Part of a small language model's weights.
Architecture: LayerNorm before each block, learned positions.
Training: a variant of SOAP for these matrices, 101M tokens, 4412 steps.
Each number is 128 + 24 x the weight over its row's rms, rounded and kept within 0 to 255. Layers, rows and columns count from 0. The size above them is the row's rms in percent of the matrix's.

# layer 6 MLP down (transposed), 128x64, rms 0.293, rows 42-66, columns 0-63
size [107  92  96  86 129 115 112  80  99 118  82  78 118 114 115  99  91 105  82  90 100 105 101 119 119]
[[118 103 117 144  91 136 118 159 159 134 115 145 122  98 156 127  73 153 111 120 125 163 152 160 129 126 148 122  93 116 176 116 108 124 140 106 177 139 113 119 120 106 136 158 154 122  51 155 163 128 125 158  83 143 112 121 107 145 152 130 115 126 124 122]
 [ 85 130 136 121 130 132 127  92 144 128 180  72 107 135 101 130 135 139 132 123 105 169 159 109 145 141 137 153 148 159 152 112 169 117  94  85 115 121 128  88 128 142  83 128 157 153  96 133 153 103 135 152 134 159 118 126 113 162 132 149 152 125 162  93]
 [131 126 107 126 120 121 114 119 165 119 135 123  84 100 137 142 124 176 119 139 127 140 103 154 115 115 129  95 118 154  96 135  84 123 134 158 156 133  71 120 141 122 162 152 128  99 154  88  61 125 124 152 121  96 139 146  99 121 132  93 173 157 109 141]
 [130 104 112 109 121  96 105 150 118 132 127 146 118 160 118 131 149 138 153 158 131 105 121 153 119 108 163 144 122  97 168 126 125 112  67 118 146 135 129 124  83 164 102 118 141 192  99 116 143 104 131 157 115 110 157 111 184 133  74 136 120 133 153 116]
 [ 90 141 135 135 136 144 119 108 154 166 147 167  86  91 114 126 151 169 131 122 110  72 134 150 135 105 132 124 102  75 148 140  84 118 138 116 143 135 121 141 109 126 156 164 104 124 128 122  99 140 104 133 153 125 156 146 153 171 150 144 125 133  98 182]
 [119 137 139 102 135 150 180 157 115 120 148 132 160  94 113  92 122 136  95 171 146 161 131  84 158 124  78 129 115 108 124 118 118 132 124 151 144 133 153 145  78 181 145  71 131 124 108 119  99 127 140 111 145 111 122 125 108 134 110 116 112 115 180 126]
 [154 124 127 143 108 139 127 116 101 184 119  95 123 130  70 138 127 113 150 165 123 153 123 168 131 145 124 139 151 139 141 121 108 114 105 130 107 125 172 148 114 117 150 154 148 115 150 148 171 114 119 114 142 109 183 129 177 144  91 125 165  95  87 126]
 [104 167 127  91 118  86 126 136 111  82 134 123 133 104  85 111 134 124 165 126 104 141 154 141 158 121 134 111 119 143 130 138  69 177 123  80 152 111 115 140 103 150 113 151  83 127 124 166 165 124 144 156 103 118 113 128 123 110 132 180 144 128 128 116]
 [123 110 130 148  63  68 171 123 102  82 130  83 131 102 131  98 132 133  93 126 140 103 111 133 132 127 163 127 155 124 141 119 151 109 141 135 165 114 134  88  82 155 162 138 122 116 162 102 127 107 149 141 120 105 161 130 145 124 136 145 144 126 101 152]
 [107 132 132  88 109 147 125 127 146 121  98 146 133 125 127 131 128 107 140 154 143 161 122 156  99 175 137 117 133 182 119 116  87  84 158 119 151 173 119 136 106 140 150 148 105 145 118 138 120 142 105 107  90 132 136 118  71 151 135 125 144 127 105  55]
 [141 165 143 160  87 139 161  95 118  96 118  88 123 113 139 104 157 121 127  81 136 111  95 187 133 119 127 110 157 116 130 142 135  95 165 113 145 128 105 119 135 131 172 129 105 128 166 111  60 145 137 132 116 122 104  96 112  95 147 122 135 124 112 133]
 [165 120 103 158 136 101  62 132 172  79 112 123 121 151 109 138 132 123 125 130 192  93 118 158 143 130 126 128 138 151 170  87 147 124 120 136 141 148 122 106 177 159 145 118 128 148 103 128 139 124 107 144 124 161 155 149 144 127 136 164 151 113 120 151]
 [134 104 108 121  99 102  90  94 128 137 125 133 119 142 114 161 100 126 134 123 132 140 107 134 123 143 179 138  95 141 122 169 113 154 140 178 116 176 136 191 135 105 126 147  88 106 145 103 173 102 134 110 168 129 180 138 105 119 106 122 118 125 130 128]
 [167 117 120  87  94 161 141 138 108 104  93 147 125 126 163 159 154 134 102 122 172 121  86 102 146 142 108 138 168 143 158 135 116 178 137  84 140 123 116 137  94 158 165 117 133 110 116 111 102 136 123 145 111 144 113 135 112 103 145 143 113  75 155 136]
 [131 134 103 145 131 149 116 120 149 107  84 142 168 109 151 202 112 110 129 129 130 132  96 149 115 128 172 138 119 161 117  94 124 172 146 126 100 131  94 110 120 128 129 115 135 139 116 109 118 133 133 122 107 140 106  78  97 141 119 122 134 139 117  45]
 [172 154 107 106 142 144 123 182  57 154 111 140 142 141 142 140 129 109 161 135 133 121  79 109 130 112 128 188 132  76 115 141 133 103 133 113 117 152 121 107 143 142 110 133 118 138 103 124 137 148 113  70 120 119 110 105 101  99 133 110 135 134 155 108]
 [113 135 119 142 138 137 119 155 127 123 141 159 104 126 157 117 124 125 103 143 121 166  71 141 126 145 141 126 117 165 141 121 116 131 126 125 131 130 128  58 135 143 125 145  94 119 133 125 104  54 120 105  98 169 103 106  74 101 102  92 115 151 135 159]
 [108 110 113 102 170 148 147 120 152 114 112 120 127 108 143  68 129 154  74 158 125 156 114 113 142 117 111  98 144 114 105 152 169 155 125 161 156 147 139 111 163 150 143  97 141 138  99 129  83 152 137  99 132 115 141 138 149 118 148  67 106 140 135 141]
 [117 119 116 138 121 138 139 119  99 141 142 156 117 128  93 149  97 159 117 153 141 165 104  93 141  76  90 139 118 137 171 133 119 134 121 122 147  93  99 143 126 159 145 101 114 137 134  87 107 142 137 139 105 120  82 154  99  54 124  95 136 131 120  95]
 [103  97 142 111 143 146 140 151  88 134 101  88 121 128 160 130 122 120 109 104 150 132 134 134  70 141 105 111 162 126 123 109 108 118 167  74 107 153 132 124 104 111  84 116 133  80 143 139 125 141 117 117 118 138  87 131 122 170  74 131 152  99 120  97]
 [147 126 167 154 120 107 125 145 182 100 121 113 104  93  74 127 129 124 107 140 154 107 122 122 141 152 114  91 130 140 126 101 116 138 130 130 107  59 149 133 114 100  98 131 155 135 131  88 121  91 122 130 123 101 167 127 144  83 130 158 166  97 137 144]
 [136 101 176 134 139 167 201 129 102 154 120 172 122 122 138 121  78 132 120 123 116 144 129 123 138 126  96 115  97 120 129 148  95 106 156 138 173 136 145 128 138  89 158 133 119  93 113  90  93 168 149 142 135 139 165 117 143 147 142 119 120 114 126 100]
 [128 129 139 170 157 108 119 100 148 127 105 130 110 146 142 172  67 149 155 133 125 122 106  81 170 133 157 107 139 135  89  84 104 103 125 143 115 162 124 132 131 123 113 107 130 150 109 105 120 138 127 126 120 138 173  87 131 188 112 111 119 104  99 118]
 [130 225 145 168  95 168 147 135 135 129 161 111 128 123 163 108 119 123 138 158 128 131 134 163 120 110 105 128 184 142 126 142  79 113 146 109 128 150 140 154 142 123 135 124 114 103 115 133 141 111  95 121 165 135 153  98 126 131 159 104 135 130 107 121]
 [147 132  91 128 127  62 133 144 108 157 119 159 115 155 168 127 124 120 134  91 130 121 148 114 137 135 103 119 144 112 142 122  78 118 138 136 121 116 166 186 120  81 146 169 112  96 103 132  81 161 115 110 101 165  91 145 128 134 144 134 132 143 121 127]]
# layer 6 MLP up, 128x64, rms 0.303, rows 43-66, columns 0-63
size [ 80 100  91 116 108 115  92  91 118  95  90 123 118 100 103 105 113  96  82 111  97  94  98 103]
[[163 132 121 129  87 128  87 139 152 133 123  91 156 111 125 147 103 123 149 141 159 147 127 108 152  87 140  86 159 100 151 141 106 134 118  95 156 148 139 126 125 109  95  98 145 123 123  89 108  86 143 163 135 149 117 121 110  54 117  93 113 144 115 130]
 [111 142 135 104 108 121 112 156 181 106 146 181 132 121  92 164 158 119 106  98 145 143 112 138 165  95 142 112 138 164 130 154  94 127 130 138 132 148 103 156 168  77 137 131 149 140 106 112 143 118 114 157 101 132 155 145 152  79 130 104 123  88 130 127]
 [144 123  75 123 159 158 156 149 126 133 162 128 160  99  80 102  85 101  79 114 118 118 105 106 118 139 136 114 106 105 115 138 125  77 203 119 147 132 133 112 117 121 120 117 141 113 141 120  95 148 138 119 134 159 115  84 123 131 142 134 100 149 110 137]
 [135 142 128  91 127 124 129 135 140 173 114 139 165 125 131 130 110  88  82  88 155 172 136 150 105 118 131  74 120 180 151 116 114 145 153 123 107 150 147 177 122 116 135 163 118 124 108 160 128 168  71 123 104 121 134 144 121 157 133 111 122 139 116 150]
 [162 124 119 104  90 129  99 146 125 143 124 104 134  86 129  98 111 122 109 136 149 141 138 118 150  79 139 134 142 125 151 141 128 130  72 140 153 130 108 168 113 125 118  75 128 125 171 128 138 109 164 157 176 145 129 138 135 103  83 108  93 140 179 117]
 [145 127 114 142 106 116 117 123 111 142 107 112 152  74  72 167 106 116 132  92 101 129 154 162 154 100 133 133 145 102 128 112 109 125 139 149 108 175 124 142 108  88 126 119 103 121 179 106 154 144 165 151 111 111 112 120 106  81 128 123 146 130  81 148]
 [140  78 103 135  92 136 136  74 142 113 146 115 110 109 145 110 110 101 140 124  83 106 117  98  87 125 134 126 127 104 125 122 175  62 104 121 129 108 115  81 172 171 127 127 131 137 103 137 129 152 115 105 165 165 109 112 119 123 128 126 121 147 136 139]
 [108 112 122 120 112 125 163 144 159 131 125 112 150  95 139 129 157 114  72 104  74 117  91 135 145  81 128 129 118 133 110 135 134 114 142 149 147  81 188 103 150 119 139 179 114 122 152 134 149 116 148 145 109 111 158 103 124 106  93 137 111 169 143 135]
 [146 118 154 157 135 120 116 129  94 138 117  96 140  74 162  92 110  73 100 149 142  89 133 119  94 116 173 129 132 131 114 141 117 153 132 117 120 122 158 127 128  76 128 145 158 160  96 143 117 136 125 122 152 135  96  85 168  82 128  94 122 117 119 130]
 [167 147 102 108 101 136 163 130 128 130 136 109 149 116 143  81  96  75 163 149 112 132 176 120 115  96 114  90 142 108 156 159 137 137 162 136 116 130 114 156 118 125 117 118 137 123 134 139 136 126 165 134 176 132 134  80 126  84 168 114 166 104 124 139]
 [164 159 151 113 100 119 196 164 165 113 156  99 170 139 160 117 189 117 126 200 127 140 126 132 131 132 134 139 142 145 147 153 124 111 121 123 156 114 161 138 129 106 123 110 146 129 137 133  89 105 125 142 131 133 119 125 111 143 103 137 101 136 163 153]
 [132 149 141 124 155 103  62 100 122 147 127 112 139 158 140 105 101 122 173 130 141 103 147 124 144 105 128 120 129 170 141 122 147 104 121 105 127 107  93 147 127 108 132 160 123 118  90 143  99 147 132 128 159 128 165 141 132  85 145 104 138  84 109  58]
 [150 143 124 135 113 152 127 104 156 147 144 148  83  98 119 145  95 140 101 128 145 161 124 145 112 128  98  97 132 144 158 114 172  86 159 137 121 203 162 131 123 157 144  98 134 148 121 103 105 131 130 146 123 140 103 126  81  99 128 100  95 109 103 138]
 [169 150 107 124 140 134 145 127 152 105 132 162 135 108 155 137  84  99 133  82 122 130 167 115 113  92 109 143 109 145 129 176 125 166 141 104 142 131 132 165 135  96 104  67 114 121 137  97 167 118 136 104 139 133 112 138 103 105 172 144 138 152 129  93]
 [ 98 151 139 116  97 129 125  72 132 168 142 141 143 111 112 149 110 148 116 118 141 161 115 115 126 139 137 120 119 139 166 115  64 136 126 137 121 153  90 137 101 105 132 135 130 122 145 175 118 106 141 115 160 105 104 158 124 117 173 155 156 156 126  62]
 [117 124 132  80 119 119 134 147 157 154 139 164 145 114 109 166  77 123 131 117 128 132 114 140 135 134 111 169  86 102 157  83 156 121 115 133 138 162 123 112 151 153 115 102 111  92 122 105 148 101 118 136 129 122 157 151 122 142 171 166 171 185 133 135]
 [123 166 101 117  98 111 133 129 153 102 129 131 158 124 142 122 116 123 131 129 176 141 144 124  98 169 145  81 149 176 185 156 174  96  91 147 128 153 129 156 130 131 155 109 122 141 139  97 154 120 154 169 152 148 116 120 119  95 139 129 150 155 121 150]
 [158  97 136 130 116 133 160 132 123 160 115 102 125 103 161 116 123 122 128 135 112 128 143 108 147 182 150 150 130  82 134  95 130 132 126 151 147 172 152 113 136 133  85 204 157 155 136 155 132 131  92 104 146 122 154 109 109 182 121 124 135 140 126 160]
 [123 171 114 144 118 132 101 128 149 113 141 144 137  98 148 144 104 127 144 156 105 124 188 115 147 137 119 125 105 118 121 138 137 110 130  55 167 118  91 103  91 148 128 180  91 166 103 143 132 145 141 138 113 102 176 119 117 120 119 133  86 123 106 134]
 [135 157 133 123 155 149 138 127 110 135 148 129 130  98 126 119 120  92 112 150 169 102 122 148 153 168 150 121 207 141  97 132 139 121 110 108 158 130 142 122 149 111 114 174 111 161 104 108 122 148 129 146 112 155 125 126 152 110 149 168 139 174 106  73]
 [130 149 171 142 120 115 102 149 120 139 181 146 142 105 131 124 162 117  94 165 153 155 148 106 124  93 123  97 182 168 139 118 148 150 113 101 137 146 142 105 153  85 146 120 110 127 110 128 117  91 125 118 133 183 134 140 117 165 140 133  89 123 166 126]
 [116  81 133 129 143 118 128 137 158 130  82  99  90 134 130 148 120 128  73 128 128  86 102 138 148 122 202 165 135 153 119 100 159 107 104 104 153 141 145 154 143 138 146 102 113 104 106 111 143 178  96 128 134 115 124 149 142 131 116 149 108 139  98 131]
 [171 168 101 125 133 109 135 103 138 156 123 145 149 111 148 128 151 128 149 142  89 132  85 129 131 103 154 120 165  95 105 170 103  88 126  94 146 147 123 149 159 114 155 127 105 118 139 125 108 112  91 127 163 120  78 109  82 155 102 131 101 149 107 125]
 [125  85 148 172 135 130 153 142 120 138 118 161 113 137 105 142 131  83 113 145  87  93 129 156 111 129 133 144 109 132 107 116 138  74 144 150 140 156 103 133 122 106  80 126 101 156 135 125 148 145 123 164 133  80 137 141 122 161 185  86 142 129 126 156]]